Part of a small language model's weights.
Architecture: LayerNorm before each block, learned positions, biases, tied embeddings.
Training: a variant of SOAP for these matrices, 244M tokens, 5301 steps.
Each number is 128 + 24 x the weight over its row's rms, rounded and kept within 0 to 255. Layers, rows and columns count from 0. Numbers have three digits each. The size before them is the row's rms in percent of the matrix's.

# layer 4 attention value, 256x224, rms 0.0385, rows 140-168, columns 0-111
105:119142118095080077104133100080154138126130146056090130124086146129119115117104149142127120144112139152128148138101127151151146120109132119112147131083138134131113111103109100108156083114154179160146108085134131118119126126160109136119171114121142122136099105183131124145132131126154122140121119119136121120115151116113122109176141076137
087:146154143109104120109147137078147174134132127098111125115163158130154168142160081117120185129117106119143131093128134111122162124141108105132076131136127098138088128091101151117098136104088125124123125086139156132098159102123157143114108100142135144124155125107137108098133126093169100108144174108132128139120146106123095098123078111147
089:110137120091118100126151163133142111129165116147125119100081122141129142147156121085123110160146140108127071173134139116096142144114138133094129082115109147086156137113114150171090127179139114105152177131162134108150091122168096129132091131093079121140120116146131155127130137130145147091125131140081128156097122105108111121132158152183
087:086121151132110106129133125087110074109151140116129113153126119131157129134124190127105136095108125136096121161126102161147108156149102146117112132100150146131168103121106112124145128173094080135131112149116082161111126081100133153092127105131107144118174109132147135130125082125150123185145124174122137088196086130090076093127132146140
095:132119083099122105137108136131133108139107123127156084114099107126154109113092143110167078159130118098172108123099116112159119140097132173087121114099133156139129141136133147128114122155104136150132167172099092099106139133130152162125143128111133131124056147149171088147111140162159135157120126118134137124145129121092115106154139140117
103:085174133146163158095076155158130113095086119167174118136135117141134111143133166136167133129136103109100113149158126134120149117124129157154121130130120162130129118090132136093098086074145123164103156143131104134136127095130064130140162138111131146124145118174169132134130061114147113129157157099133117118117162160103129136143159155157
095:163121166132141148112110120084153104152114152136122115156129052121145121123141151163160149152142123081110170062160132142106096142129131111142129088143143155184111125130116155108097111164145115130122121093083158144144106152130120149096145140114137140126136150132078120144093115140109143119149158108128104163122100089169155150120137150145
076:126118102106113132138111145137161140092178125103137112124118111093143102075127130117125162130131131108118102140149122145114097103110118112115167133069146098125110128193154095065098159114166137106162129141145103153123130106137144125123135150154135143128125135155113146131099130131126115124150143090133125178125145181069123112116129157138
092:078106104082167112175123127146143137121151136126170092175127126152111120133149127147150146147132131143170148094120138160118145108177126126116080146139159119152144134125141145135165114169098126096110119117106103147152125163106094137152141086149094083102148147176104099158119119110158125114111120146124104081154122144150127135103155147137
084:142117132088130125113070164089142133075101142091098096148175125147112143137126133131140154126109157122110137112141129097129135119141148145127129137123120169131160124108113114142148111135160143050145117146130096151146107104145129177114096138146145142107103139108107138088119146124094091086097147130161125123135110154171131114139103183133
099:131118126106135113128148125141151090118108105104136131136140142118105149100123129130102073130105123150141105122115107111118091166139115114153129093083114094116147078086138127125133152128113127106137145161159171121151130132159152143117127128137153161113148096096108132131134159101169132124090150158123129135116087135118120053099138137123
095:179112159100149165125115135165141111153148086104094169089066113104144140107165100117125106153109129146154141137121132142182140097120148104094126165093104094131160121121158178109073166154125166120105139091158125111142080164115141116091127108142113143147110130117126130114085126104131124157141133142157081127102160084126153136105109137136
088:135126140121143128145068123106104147075139133115100121126147156140143143157170154153135164133106127141193098153134113115153133087111126113080133137111092135126156139128116120056147126114143104103113070081150160132104102121121121163119156145150126109170132142103107108094129150191147114131127117123122148125135137113115121142184130081105
089:126133142131175093153150124148109150143138145145119137123114129129110129135144109104106136135122101142141131146124123103108134147148130091102070097096152129101166113124125153133114185158123136155123135113089157126137122147095161075146106108124156141087142107128144168116103147094046135118129133163169128131120088117165130132121160095132
100:108091085152142106150131153162115155144145119113130145158072175121134122116137087091151109149120129136168095144143119155122116126140143107132150106137137109119133133201127126117113164105129112117112096152112114125102090152153119115152128123124148119106119168146141113163116176180138133096119116146169093167136103135127097132150093115146
090:133139133168117123114146100144128110166143073128153110136122126136162132149150145128120115170108145117139147097151144118125076144137139100118155098150150142050129094147145134136105097121143099110161147124129130153121115111121161192140128091089119118105178156126140125091121125096117103112113108142138139157130119126114149159119121144083
094:084127096135105168166106156141142161134125134125174085151123125162118185123095184103117127126122135140120100114121152139115149122151165153129158139128140106109182119129156130160075134130118114129119152126112139158145117088122125120127099126159140118144140130114116182168122093136143107132045134130111134132151149134115105138116103143137
095:108134117136158118118115120119160107132145111148083172134116133154137151090112143104158126095156106110126142122140100128153134114141150111115144111088136121160123124166130107118118120126111094092145096132120155171142099150099081170097098120135065128141102161135181118112132162112167122121134109144134147123138123160117136115116137170149
096:138107074112142144136134161125121160124138114132095116124159155141149127132089105104172168127114103128091123143115090148098093111146177117105125141109122115100205141111157124149097130127115133145152091173156138114127124123132120130124134140158145122097115125096158166115144109140109126123133144130146085122145135133094138115151154147149
100:165145052112147143135127150176159135112125141134174131148139137119075145127136134086176103082182136143100098105133136109108099110137147132146154141136099153140149133172087136150080114179130102132145162119152121132132116172155134105132076143131143125159137139152169125111099138111107137141134156139159106123099116138098134180114138129144
087:180095127133134142094094107153123122115125139179131137141157097155180091106113177140144095161081131128143143087094127155137126090127101132137116107148116147113115129152121121154116115083150119093070131133109105148117107140160129141139179104102081148093149127125114116110104082054201121123165127107180113129090154144123126136156145163121
096:103132121127070133160148103110148113117106126164112137096120124121137121131089099136149145148156096146143122114077115149162082116117121095121156116123118143159131130120173125125099141138082130128125137141114160136155111097144181111220154111142176148130128127082074104153123148125101129090095137159118101119131121122132112115093160097096
093:142111098104087098135120156142110155112121116137188104090110109142149093109127151105132122145128098111099115134145153129143084139098133142140142103134140154130165174142124167126133111144129127126150189132140109118101133135107108141138111154124111155115125102148141132175106133168153135116120122113131170114139141128096145085118128121126
085:135128183107098107129099130151146122161096114153119141100117187141165095144191163129143155158112157098126109127127148135124137144143140133158092130157124111091155117149100148121156134085151109100126145129106160112117135119143144168133142129139116118092185152139183122147120157102159115095130129137147124149085121142135114089137074087115
082:119136114133125169088087127111096166106142123145109147115174221118152111139118147088114117134143131152146143089131123122117117111128168128128076124091118122109100091100111138149165079163132134118135128173116153162086140134132114132126101117132098156076133151117124140146166131107139120142143138180137141149145114171087102135126148130090
083:144118135171143105170128136186146093137107138107115112099094148091143168129146121116143133104110160120145144132120123126149117123147151098112140119131100111128174170134113096135149149144129130118192120104128130126107110115151135133110093165114116129155137187109108088119096089178129145145139084154121166147116151088132120140138096127119
096:171123143109115104134126129113068124084147102126099122115161128151157105178120114137108182129103125145082120112087113164113137144125122097106087114139110109121117125099124124131142114170132121076082131136155129155157173108111159127133155145158118137153149104148145152104198131132120127141147142116142165136102093100147131134141142143079
089:105146145108108179105158129169127126110141125119134144132120183117109081129128132112121118134077151107100130105127119156127151109120092110147079077109139116123070141156145122125131096180137169128117121142096130086142152105131116128149128135107098132087111134113141165170147143117105134154139079137118113115153129152134126122169136126135
102:145095132125115168085152151159117144112139106124153148132138114119158098134139155094122089136117125147134104141138115153129131154153076120137137115147133147129137137160142146072137145095127132142101145114140145088157126126095121080116137137121121147108150126157112148136115136153108124172165126116170115125110110128093147094113145127097
# layer 4 attention output (transposed), 256x224, rms 0.0478, rows 140-168, columns 0-111
118:130144120149158167155120121144124144109103148206145120131166132161156151150151137149147139093175132096107137156149118103101121112185114096115115128161096117106123131181135131139132165172143078094096143136117113117165094088122155137108123149154079117115155162118119112117091099121100158112138149124109103115123118092118096117083179159130
104:101128142124155139117165128160140102130114117120126174097105111147119099139161114131118095133118168121110099133137132141126117142126130129125140151143108164124143104136133121175172118104122120114120117140124075096133089127129093084145143094122131107121120137159125115104133097147103184144085084141136119161141079124108138140140169116097
102:137093147126127146132098105170100127117093118114123128139103126185130098084111143123149125082126117153141134122126109199104146121089135101142085168146101110121091116139163121122155109085070148161112112137118131124110158115114138143110119129138175151140139115125104150166145104098124126127120116112144128094185106123150160110122106098104
098:165135148145103119129123127155152144132109151130143183161146161124118135134152099079133142150134115154122137149098093124105186099137146093113155144157135154126103161154155140120127128142100178114110131091174146129121131174161137138177155127143178125145100183106094129100144135161115148082082150111173129182112165124108141147169139120128
108:131099146133173113098112119106111116104115126157119152127166157123109105119165107134113116123151106103092139132158160139088148104163124086135131132151136138163138132186147098125116112170114142125068157134171144117112126138128127077115140117094099149162172131099160104088164110127089111105124153130146108126087151165118138126096117164156
111:131111183142154100202155071147160117141135115098095098114150128112118127142119131110134110151128169132158135140119141158115107144076137127129174138151152100115107126160079080154143126133092156101170066130107160132102089163110155110171094116129105095118130103133102114118114131136100153106104123111137138146159124134151134108128117129117
112:102141138100146141134113167171104165105132109125112134119145162147138117120100146133102129153156111136113130152139147152174100104123107156119123127137111145093123126168087132147166135094133152116100127153171100123155120141139129099182127158126112110143137109147182132146144121132128113172119134193076131131156158151106151113115083121111
091:120138112149167089144123105107128115133103089139107168153158166116143148161141115139109127099135119111157135104120100095128118129106118106162149110133137143172122144137110123152127145164139163155142151142131154110176108172130102101124126119104097121091170146132116139138130126167089129137153127140163155065125151108174142122096139109123
112:130135178119147155087155120163109116137100140149124157129110115129150151130123128116094113144148166112098131137157119091132154182094172115078182164139074145147086113129166077144117072112131137155171121133168111132094119114132120119099114132127128136130135147082133136128118142091110124164127143077103141168116146143131116141162112100144
098:127155140132116105148185119160128137172141130137164136131148137114123094150130136130109138138110127139159120146134088186145105133123130159106153136135120132130130145113140157157088117123142134141142141094143141120163171138071103144123137086116137115124139142162149114136118142081172169129127096158090132139103161142106129166135152101105
112:093096144153090100102085096103118163123173107107120095108155129125146110109149146113150150114125101101106158138106150166115122125095134129104115115147102141093104126126145123133111110121163150125085153064086112106110110080102111132147079131116136113135134156120145115130116143114097105139157128118140163128152114180129140165091152102123
112:054141118138119089125133151117121096113111121173165112126135148145117069146125101135181179127126113135114110132156158109107135149153118137147098070145158155133126131114084061131187129132144122095107139133120129149129179129139138106146148129123134110129128113093170124149126158076114115088127109121096134129132117110112140154142136118110
100:141159116141100121109182165133124123132144141134116153153144091126152110112116130164113115133154105131097129122142093143125126136167121133167125121151101124152108114097098152175151107171120148139110140143105101099154133111092141134081124112152131088106118138177160149116139093115158161142111153089084099140133143110135143133109116116148
110:099132099111075164070145115114126128156174149098110149165080168133131119125148131143170169113161139109127130117117132153161118121097099164137139158158136089124109138142146135119151083126162114141128130114183118150132141128155146147147111134129146108150138135117084147152108122114196079105165130070084108146145111112119121116111116162110
113:162164133108120174115103089052149117132060141163120145149151107134131108099129125143084113098127138111103160127120108072100154123128134136128081132136136119141141151130151141130131096182055154133156126132152114137120116150106141120126129083096112109131116122095132120150136058151103123144164136112106155125131159118122116111153113126119
107:108165142157100142103098135130127142122109131127121142102109135107118172094080095131139087090131122119090112153114087144127135113067143116136095122126140097145084137158082087129106112137113140174112133109100140169143150141125077079131127126119140126148123077162110126158155150174140098149159075144123115115116146162106133086145128120154
104:132121184143151133121108079130109118134209166140158103146153121139127083145153098099102098123154161161093113145120092096122102173118139132144129134137105119128080109156087121151153128080141141135146141110138121143108099170117151092121094092078118136138122107096090075136128149113089133131216155117171100114114154155145134165133164133121
106:105105114158099143127156109076107135092147143099132097112104153110123102100143138177110171140102088137117151124121176158096101187124113133127167130116135168110121141115155143107165136102096175134138139140119073138124134147097137099121148104102132141129127161063096135127086099117140115163112132127140112145085143131123118120112146078109
107:112149127131118148122133129134128118175140140128181174200180146082125123110142136118097126127144172143161087117113132093156134160103128123163106123152111124191100136126138135139134122101175148105149150088068174132155128148131115109111070120092108165115128139165124118128122120123141155099137132128176162149132140138120127135135121141129
106:137128191122134139085128099134134153155132093140101113093129117124149134140119108185090138110097117123132145133151120151149140180102089161098101125092089140138119120126157086128139188134115169154138149079139176108159119092099100135131179072109111081112134117116125149151140174142170118115110159109151140154162141108118122107156109103156
102:125161151101112139117114138099133080125103142108129119123123164101103107135141096077137147149139118138141139156132152134125109137130098108116153127120112142106147101167119079128114125140121147144160104127136120082163158112103160138135090133159090112181117116114138120146142130160115100117103138181126153091148121108144173146152121098157
115:142109132159112131094118153128123142148099139127131177109129093132120142119152145153117108116097170144120146115124118124102126155107140101140110156133119088132118100124100146137125089096144127137087097130080145109074159100115088144105110142151105103121139113148114111133170139128169143147158147117185176128146117184144124112157074127154
107:123124177163138114112090138114141099134124147172140159138153129130126093116145167092150132122155154130182112135143115125108153147140124158140144190122135143135131100148144070126095155139102138113136096128133103120128110096134144131135156132144166116154105169171109132083146161129130145103163155145151117122135127126163134170152105147138
099:116138119155107153129147132121138129136174118096145101168155116098123108093114139091122102119161079139149145152130112150157098078138139123129156143134135142143079130090117075133089120161130109126113129154136077113089127133142123107138098133115163118120103062095118092132138116135140146148142124153122105135148138125123170160102152164136
096:133084113146102117170113080121150116147065160102148138138098040131108147108113100112120107117103119134124127095132121133116126143110098147116143118157131141081130135146124145112061135130133152113132148109104148134157151136120156141104150134102107083123187089159149128078095117144103109134104142093158139153112119116123161101128146122133
093:117121121136108108141127129100107131106149146188158107147099137149116080134101130140167069138117085143113099128161116124134146125121134145133126110119143108110088129135162159087116159090109097137104139130130090151149117138100099142130153087137144135111096072163142159141147139138100093081121136169131089114118180144127158129143140138078
106:130143124103131129102164109145148123153120141080137126154129144122122148110149143113141054154137100120185189141174115127165146097078119141138139153154137149102147101133162084104090093082137130074118103145084152123099138142146077141147119182145127128115115126168120139143089144070129089166142115171111104097129102116118148142151141111172
108:150110121146122104159092080089146166146120141128107164125101068140127171118166133139124101136163115120150126124099141121132163106147140128120132141154108154123128082166147150130080117097100116111128129155155152125094136140122111173119112118142112061145149108097097106126099160134107085112103150156134152122123112136109131153082162114127
115:145129070151111120170151115108144136121130112135098115132123133116131089091131137163147139141118153085138111105112183083171127146093133151143122169103133125123116101103153111145106156149142162170114091135135122125075116139125153117122148118185138108155119159105120123148105160142119105117164123130130167110136150092149149138148132099170